config.toml
num_hidden_layers = 26
hidden_size = 256
num_attention_heads = 2
num_key_value_heads = 2
head_dim = 128
intermediate_size = 1024
vocab_size = 2048
hidden_act = "relu"
norm = "layernorm"
norm_place = "pre"
norm_eps = 1e-06
positions = "learned"
qk_norm = false
attn_scale = 0.0884
bias = "all"
tie_word_embeddings = true
parallel_block = false
init = "normal"
init_std_qkv = 0.0201
init_std_o = 0.00279
init_std_up = 0.0201
init_std_down = 0.00279
optimizer = "muon_variant"
learning_rate = 0.0103
lr_mult_o = 4.0
beta1 = 0.9
lr_head = 0.0144
warmup_steps = 200
schedule = "wsd"
decay_fraction = 0.739
decay_shape = "linear"
final_lr_fraction = 0.0
batch_tokens = 262144
max_seq_len = 1024
doc_mask = false
train_tokens = 826800000
max_steps = 3154
dataset = "wikipedia_en"
Each number is 128 + 32 x the weight over the matrix's rms, rounded and kept within 0 to 255. Layers, rows and columns count from 0.

# layer 2 attention value, 256x256, rms 0.0342, rows 0-24, columns 0-127
[[199  98 142 120  85  94 127 112 156 143 110  86 155 105 165 143  73 148 141 140 135 153 169 189 157 150 138  67 154 130 191 114 146 133  94 158  84 108  86 107 114 165 133 149  89 163  96 126 149 166 109 124 146 121 121 138 146 113 132 135 100 102 192  90 121  82 144  72 105  98  92 172 114 131 144 229  97 135 111  99 103 128 118 112  92 128 112 134 151  62 147 169  62  71 106 109 142 106  41 135 111 152 113 166  80 126 145 160 169 128 178 149 200 125  79 108 107 104 164 112 133 131 166 108 103 124  72 118]
 [125 125 103 157 129 128  93 126 143 145 120 121 117 131 134 148 119 168 128 153 107 149 118 139 166 147 139 171 141 145 121 126 169 126 120 123 142 140  98 118 140 147 132 120 121  98 105 139 154  99 103 121 120 124 100 141 171 124 119 112 136 115 111 153 154 151  98 145 136 114 141 116 102 137 117 149 109 127 114 102 136 146 113 106 136 127 114 117 117 107 171 139 151 141 154 124 119 114 177 119 124 134 155 129 131 102 152 131 113 104 155 146 132  63 144  99 133 129 123 142 149 145 135 147 159 129 113 163]
 [138 165 105 118 129 149 137 114 163 106  88 122 108 141 109 122 128 134 120  46 189 170 101 137  32 106 135 168 130 106 149 158 111 138 132 142  85 134  71 159 124 125 141 109  94 229  96 107 141 185 139 148  90 131 130 166 149 126 102 105 127 117  96 120  68 151 122 149 112  85  99 145 152 135 105 144  73 154 102 127 159 134 145 125 118 153 129 108 129 156 126 132 130 135 121 118  50 115 150 128  88 166 115 107 172 156 126 113 135 162 149 167 107 104 108 109 127 115 161  91 103 162  71 130 111  90 165  93]
 [128 137 113 117 104 152 132 135 161  98 135 140 131 140 146 126  97 117 130 118 127 134 136 123 134 138 123 149 141 110 154 178 150 131 138 180 106 137 118 133 137 132 130 150 104 141 138 141 124 112 113 153 126 134  97 132 115 117 148 126 139 130 132 143 119 131 151 147 112 148 158 110 145 127 127 143 145 125 178 140 149 127 143 108 124 181 146 111 155 186 134 113 128 104 129 132 125 122 151 132 128 132 137 116 145 125 137  97 150 142 101 132 130 149 114 149 153 130 140 139  86 122 137 118 109 102 108  93]
 [ 97 110 141 157 118 147  97  75 111 169 103 153 129 149  90  94 106  88  49 125 124 129 152  67  86 144 121 105 117  62 104 112 119 138 110 187 173 161  58 105 135 124 124 103 111 132 127 136 155 128 146 171 142 130  83 139 144 153 115 103 121 151 112 117  76 133  76 135 140  83 149  81 182 154 114 107  97 150  97 122 120 163 203  95 164 126 158 148  99 158 111 157 183 108 108 151 113 108 167 111 110 145 148 129 123 199 116 176 176 154  89 187 117 114 131 123 103 171 135  40  89 137 125 156 129 117 167 131]
 [162 147  78 149  80  36  91 202 155 131 118  94 108 151  83 116 167  81 183 129 133 168 144 109 154 131 164 108 127 134  55 109 125 144  90 161 136  96 117 126 118 178 120  83  99  46  63 120  41 137 208 143 148 107 160 158  85 144 147 100  78 157 115 122 114 142  91 155 125 120  68 148 167  96 182 215 132  56 104 120 164 113  28 154  56 209 127  50 137 176 111 119 100 104 101  68 124 130 154 186 166 139 131 134 160 185 196 203 120 156 160 147 115 153 182  96 116 127 120  80 137 121 138 182  97  97 141  31]
 [175 119 122  98 114 141 163 125 138  98 118 141 135 118 141  77 132 124 143 111 126 136 130 133 148 122 124 150 119 103  82 157 169 105 126 114 161 140  86  95 132 124 117 131 120 129 102 134 107 194 142 143 157 118 141 145 139 143 113 118 102 119 190 115 128 136 143 150 137 128 154 138 133 126 168 153 115 121  82 134 138 172 152  88 108 169 138 115 147 104 116 116 100 140 119 140 152 139 147 132 159 113 111 153 141 128 133 111 142 174 132  98 159 132 150 114  97 128 141 125 144 139 152 118  75 144 139  91]
 [156 137 138 165 183 114 109 141  91 119  63 125 160 174 195 171 136 117 132 120 133 157  72 100  76 161  92 109 131 175 140 157 119 137 101 136 154 135 152 148 144 139 142 135 112 155 128 143  94 177  91 155 166 122 148 141  89 163 108 101 131 133 111 101 132  97 113 155 132 113 146  94 126 139 128 158  63 171 105 182 124 117 136 112 161 109 143  83 135 108 141 126 189 118  92 108 151 124  81 125  77 108 158 126  99 198 143 115 154 226 176 113 108 121 143 117 145  99 177 131  93 127 165 137 136 127 159 188]
 [ 89 109 154 134 137 179 132 136 147 116  98 115 157  91 166 114 119 166 112 130 137 151 146 166 134 163 150 109 128 100 117  99  72 160 108 117 111 121  86 108 114 124 167 128 123  83 101 162 103 130 148 136 131  68 154 164 107 100 142 140 169 127 158 171 140  86 104 199  98 127 134 141 160 158 185 120 157 116 146 156 134 154 129 123  82  85 145 147 125  57 127 114 195 117 126  98 137 106 122 155 158  91 158 162  86  90  74 134 116 139 147 139 103 154  94 108 110 164 178 146  81 118 100 161  96 138 110 111]
 [143 133 146 137 101 128 119  96 112 134  81 144 113 155 120 126 137 156 108 142 140 146 152  78 133  55 155 203  79 145 168 120 174  87 159 181 154 157  93  58 101 108 134 184  77 117 120 121 128 100 155 116 117 126 149 128 113 129 141 138 225 106  78 173 112 130 101 130 146 157 159 172  89 134 125 106 105  91 169 119 137 101 108 100 168 111 122 165 100 172 126 116 159 127 134 104 148 148 133 138 108 114 102  91 137 149 105 108 139 222 135 156 114 216 115 110  90 164 134  98 156 166 117 143 106 143 100 156]
 [130 134  94 105 160 143 163  96  61 107 133  67  99 122 128 133 107 178 145 134 123 115 140 106 196 125 140 159 107 187 156 154 112 126 102 139 146 160 105 100 136 154 126 104 112 176 144 153 120 181 110 142  94 149 157 157 187 128 111 124 161 145 151 127 115 136 131 110 166 133 163 174 136 124 138 167 106 106 112 105 133 175 117  78 188 128 149 155 104 165 120 141  88 101 102 120 113 118 125 143 103 162  93 139 132  98  86 117  91 119 210  64 171  89  95  99 117 114 124  94 206  89 133  98 144 169 114 134]
 [ 93 137  23 170 164 187  94 131 169 150 160 134 125 172 179 139 132 115 100 111  67 128 113 135  84 120 145 193 144 120 155  75 132 193 157  97 133 139 118 125  82 112  92 174 117 200 157 120 153 120 117 107 166 167 116 126 114 128 156 120 151 155 170  12 152 138 220 134  92 113 127  38 113 178 153 177 152 185 105  86 131 100  94 106 130 154 123  87  86 159  91 149 155 101 112 123  89 148  97 120 133 113 155  89 105 201 132 165 167 190 208 151 123 154 129 166  95  96 125  52 141 159 130 149 146 143 170 176]
 [102 145 157 109  54 136  32  47 110 120  74 141 130 194 122 144 171  50  85 151  97  81 219 193 114 132 104 115 126  73 190 151 141 148 144 183 175 152 114 159 121  84 176  87 203 159 128 110 154 142 175 114 179 135  92 135 159 107 122 112 158 144  94 133 150 168 157 151  72 100 182 173  78 172  53 132 155 158  41  74 143 190 203  98 137  64 159 194 171  65 198 208  56 118 136 117 124  84 129  54 174 162 171 102  86  78 129  89 200  37 157 206  76 169 102 109  95 129 148 102 111 139 105 147 117 167 132 177]
 [143 175 181  82 161 109 113 148 122 106 149 134 130 100  75 135 114 101 134 157 138 105  75  95 136 146 149 142 145  88  93  97 161 119 128 105 105 129 124 128  91 102 102 141 123 115  84 133 149 165  99 112 132 161 129  77 165 155 119 136 167 120 111 142 151 151 150 120 130 139 139 109 194  90 175 117  81 158 126 123 160 113 114 115 119  85 131 117 135 120 143 148  90 149  93 125 131 118 161 112 133  99  75 125 126 162 125 110 166 109 113 168  75 112 166 125  76 146 119 183 123 123 133 126 137  96 167 138]
 [133  91 181  95 145 166 195 154  60 134 101 158 146  97 131 166 124 158 124 147 164 135 143  95 122 115 163  68 133  92 114 118 103 154 123 125 120 164 106 103 106 107  99 134 117 156 184 108  65 154  98 132 146  88 129 133 140 119 135 127 127 123  70 135  97  99 150 178 145 149 166 148 167 134 184  71 140 166 112 131  72 150 124 103 146  88  94 114 180  54 147 137 123 102  81 136 151 150  79  84 114  15 133 158 168 114 134 104 120 181 126 161 112  93  55 121 122 110 119 115 153  93  79  72 135 108 125 160]
 [102 102  88 105 122 149 149 119  77 146 255 154 150 137 198  97  91 134  86  93  62  56 108 189 128 113 115 222 128  36 178 113  86 110 153  94 142 115 176  29 140 149 135 141 125 230 105 120 120  76  77 198 127 149 136 174 135 123 147 172 109 151 183   0 197 143 161 125  92 135 204 151  71 139  56 128 200 136 188 162 158 146  77 127 143 130 143 149 113 146 131 170 145 169 185 169  95 133 124 128 140 178 134 138  71 143 143  84 171 145 151  49 150  79  91 128 104 143 116 112 158 143 125  79 112  96 105 125]
 [123 126  51 159 118 167 102 118 142  83 110 143 126 108 105 132  99 116 159  96 143 159 171 136 120  48 129 167 109 172 165 132 121 121 137 129 103  93 156 135 114 158 105  51 108 170  76 134 135 154 150 169 130 141 125 149 141 121 133 132  73 130 144 144 132 159  78 169 120 141 136 129 128 141 113 195 147 171 135 147  93 118 128  96 129 149 163 134 131 154 119 133  57 156  90 187 145 110 140 181  85 143 105 109 113  85 139 144  94  95 101 103 159 145 123 154  85 170  95 153 138 153  95  84 113 121 132 142]
 [130 144 190 139 147 102 180 124  97 175 161  95 121 155  88 126 163 112 106 166 113 169 124 143  97  96 109 111 122 129  98  81 128 172 104 150 140 130  94 134 131 171 142 105 169  70  60 113 158 135 195 153 130  99  71 145  91 138  90 124 109  96 148 128 109 123 113 152 144 143 133 100 162 120  97  66 145 144 127  78 130 170 160 126 142 146 144 190 129 120 161 165  92  96 132  78 119 125 131  84 158  87 154 107  71 151 132 136 148 160 119 148 129 138  70  77 124 117 144  57  91 136 131 181 154 128 135 109]
 [138 123 119 143 124  77 155 117 153 136 112 160 115 135 149 117 161  95 120  99 136 101 145  85 148 209 121 124 125 152 124 122  75 115 100 119 154 142 151 158 135 142 117 130 133 121 121 129 144 143 200 163 118 143 167 159 101 135 143 158 137 126  97  87 170 117 133 136 141 111  66 135 115 134 132 117 191 133 143 139 144 162 127 123 120 132 120 115 122 143 143 115 131 138 138 130 109 143 133 142 139 182 146 158 117 151 135 154 161 113 176 203 195 167 115 139 166 116 150 125 143 118 140 148 103  76 126  88]
 [126 163 103  98 128 195 136 125 100 157  80 113  73 132 247  84  63 122 118 133 139 104  71 148 109 156 109 136 116 157 158 141 155 103 192  47 166 108 255 170  80 166 127  99 140 255 188 141 198 233 157  95  95 123 112 118 167 154 110 113 118 131 114 119 189   0 119 132 142 217  37  52 133 159 109 128 165 136  95  88 123 167 123  87 194 217 128 119  88 113 165 112 148 142 137 167 130 122 114 139 142 251 116 147  94  84 145 143  83 197 167 103 117 116 134 204  75 146 137 243 132 145 194  74 155  73 124 166]
 [158 142  96 121 134  97  84 139 129 140 139 125 133 146 111 138 112 140 114  97 140 109  94 135 119 126 120 180 112 137 124  83  97 102  98  94  87 160 120 165 117 119 136 116 119 129 102 123 108  99 184 121 120 129 126 149 147 138 116 139 159 111 139  85 107 160 123 147 112 115 146 106 148 126 136  85 135 119 138 107  88 156 140 114 102 128 132 119 143 126 103 139 129 101 132 135 160 159 184  87 157 171 161 145 177 135 154  94 131  67 133 172 118 102 151 147 118 125 156 158 154 107 115 149 128 149 169 117]
 [134 124 131 156 124 149 129 127 141 129 199 140 150  95 147 147 113 158 123 120 142 102 136 116 136 165 132 113 131 125 170 119 127  60 132  83 119 145 131 124 129 147 140 116 110 148 144 155 110 128 156 145 126  74 132 121 124 121 106 133  95 144  84 123 132 132 133 103 126 124 139 162 103 132 143 131 142 145 168 145 112 115 129 147 107 127  86  83 144 128 129 156 143 122 152  99 155 111 145 136 122 144 103 147 147 128 103 136 150 146 119 141 111 114 155 107 136 139 115 101  84  94  95 128 157 120 130 114]
 [ 63 141  71 151 144 140  89 127 159  84 101 126 124 147 156 127 119  53  88 132 126 103 142  72 141 190 148 137 106  68 133 178  79 100 151 120 146 192 112 116 129 127  98 138 103 158 139 113 111 190 108 138 141 168 118 179 127 152 124 104 161  85 144 112 138 123 133 171  58  76 200 142 127 181 142 108 147 164 185  96 124 158  92 124 164 100 132  60 183 127 144 110 134  96 130 133 115 134 148 166  86 133 152 103 192 152 119 129 209 168 143 113  48  60 112 125 116 107 185 122 149 123 112 153 201 110 141 127]
 [102 134 235 109  96 175  97 114 108 135 120 142 142  45 142 163 156 160  78 121 125  66 105 139 129  59 197 129  65 106  86  90 197 107 124  99 141 209 174 144 181 151 159 115  46  86  82  68 166 115 172 123  81  97 160  83  94 130 130 168 191  54 158 135 116 113 169 140 158 160 213 105 224 131 131 135  95  94 192   3 160 124 166 134 148  58 133  96 167  37 157 164 103 102 144  86 101  91 207 104 178  95 112 153 166 131 133  32 158 122 111 113 159 124 166  96 145 111 111  91 107  50  74  73 142  80 128 167]
 [166 126 156 142 146 138 127  93 136 106 143 124 126 122 133 109 161 129 161 127 135 167 166 108 136 113 146 123 145 144 163 141 161 128 149 102  84 100 114  60 116 155 125 125 145 144 121 124 171 120 120 130 128  99  82 117 116 131 154 149 156 119 134  83 137 113 152 140  99 167 102 110  85 124 108 103 132 102 158 123 130 100 111 144  88 113 137 104 126 151 114 123  91 121 154 138 104 124 146 156 101 137 123 148  97 120  83 158 134 133 185  98 174 146 108 143 175 157 148 125 113  87 150 100  73 139 141 101]]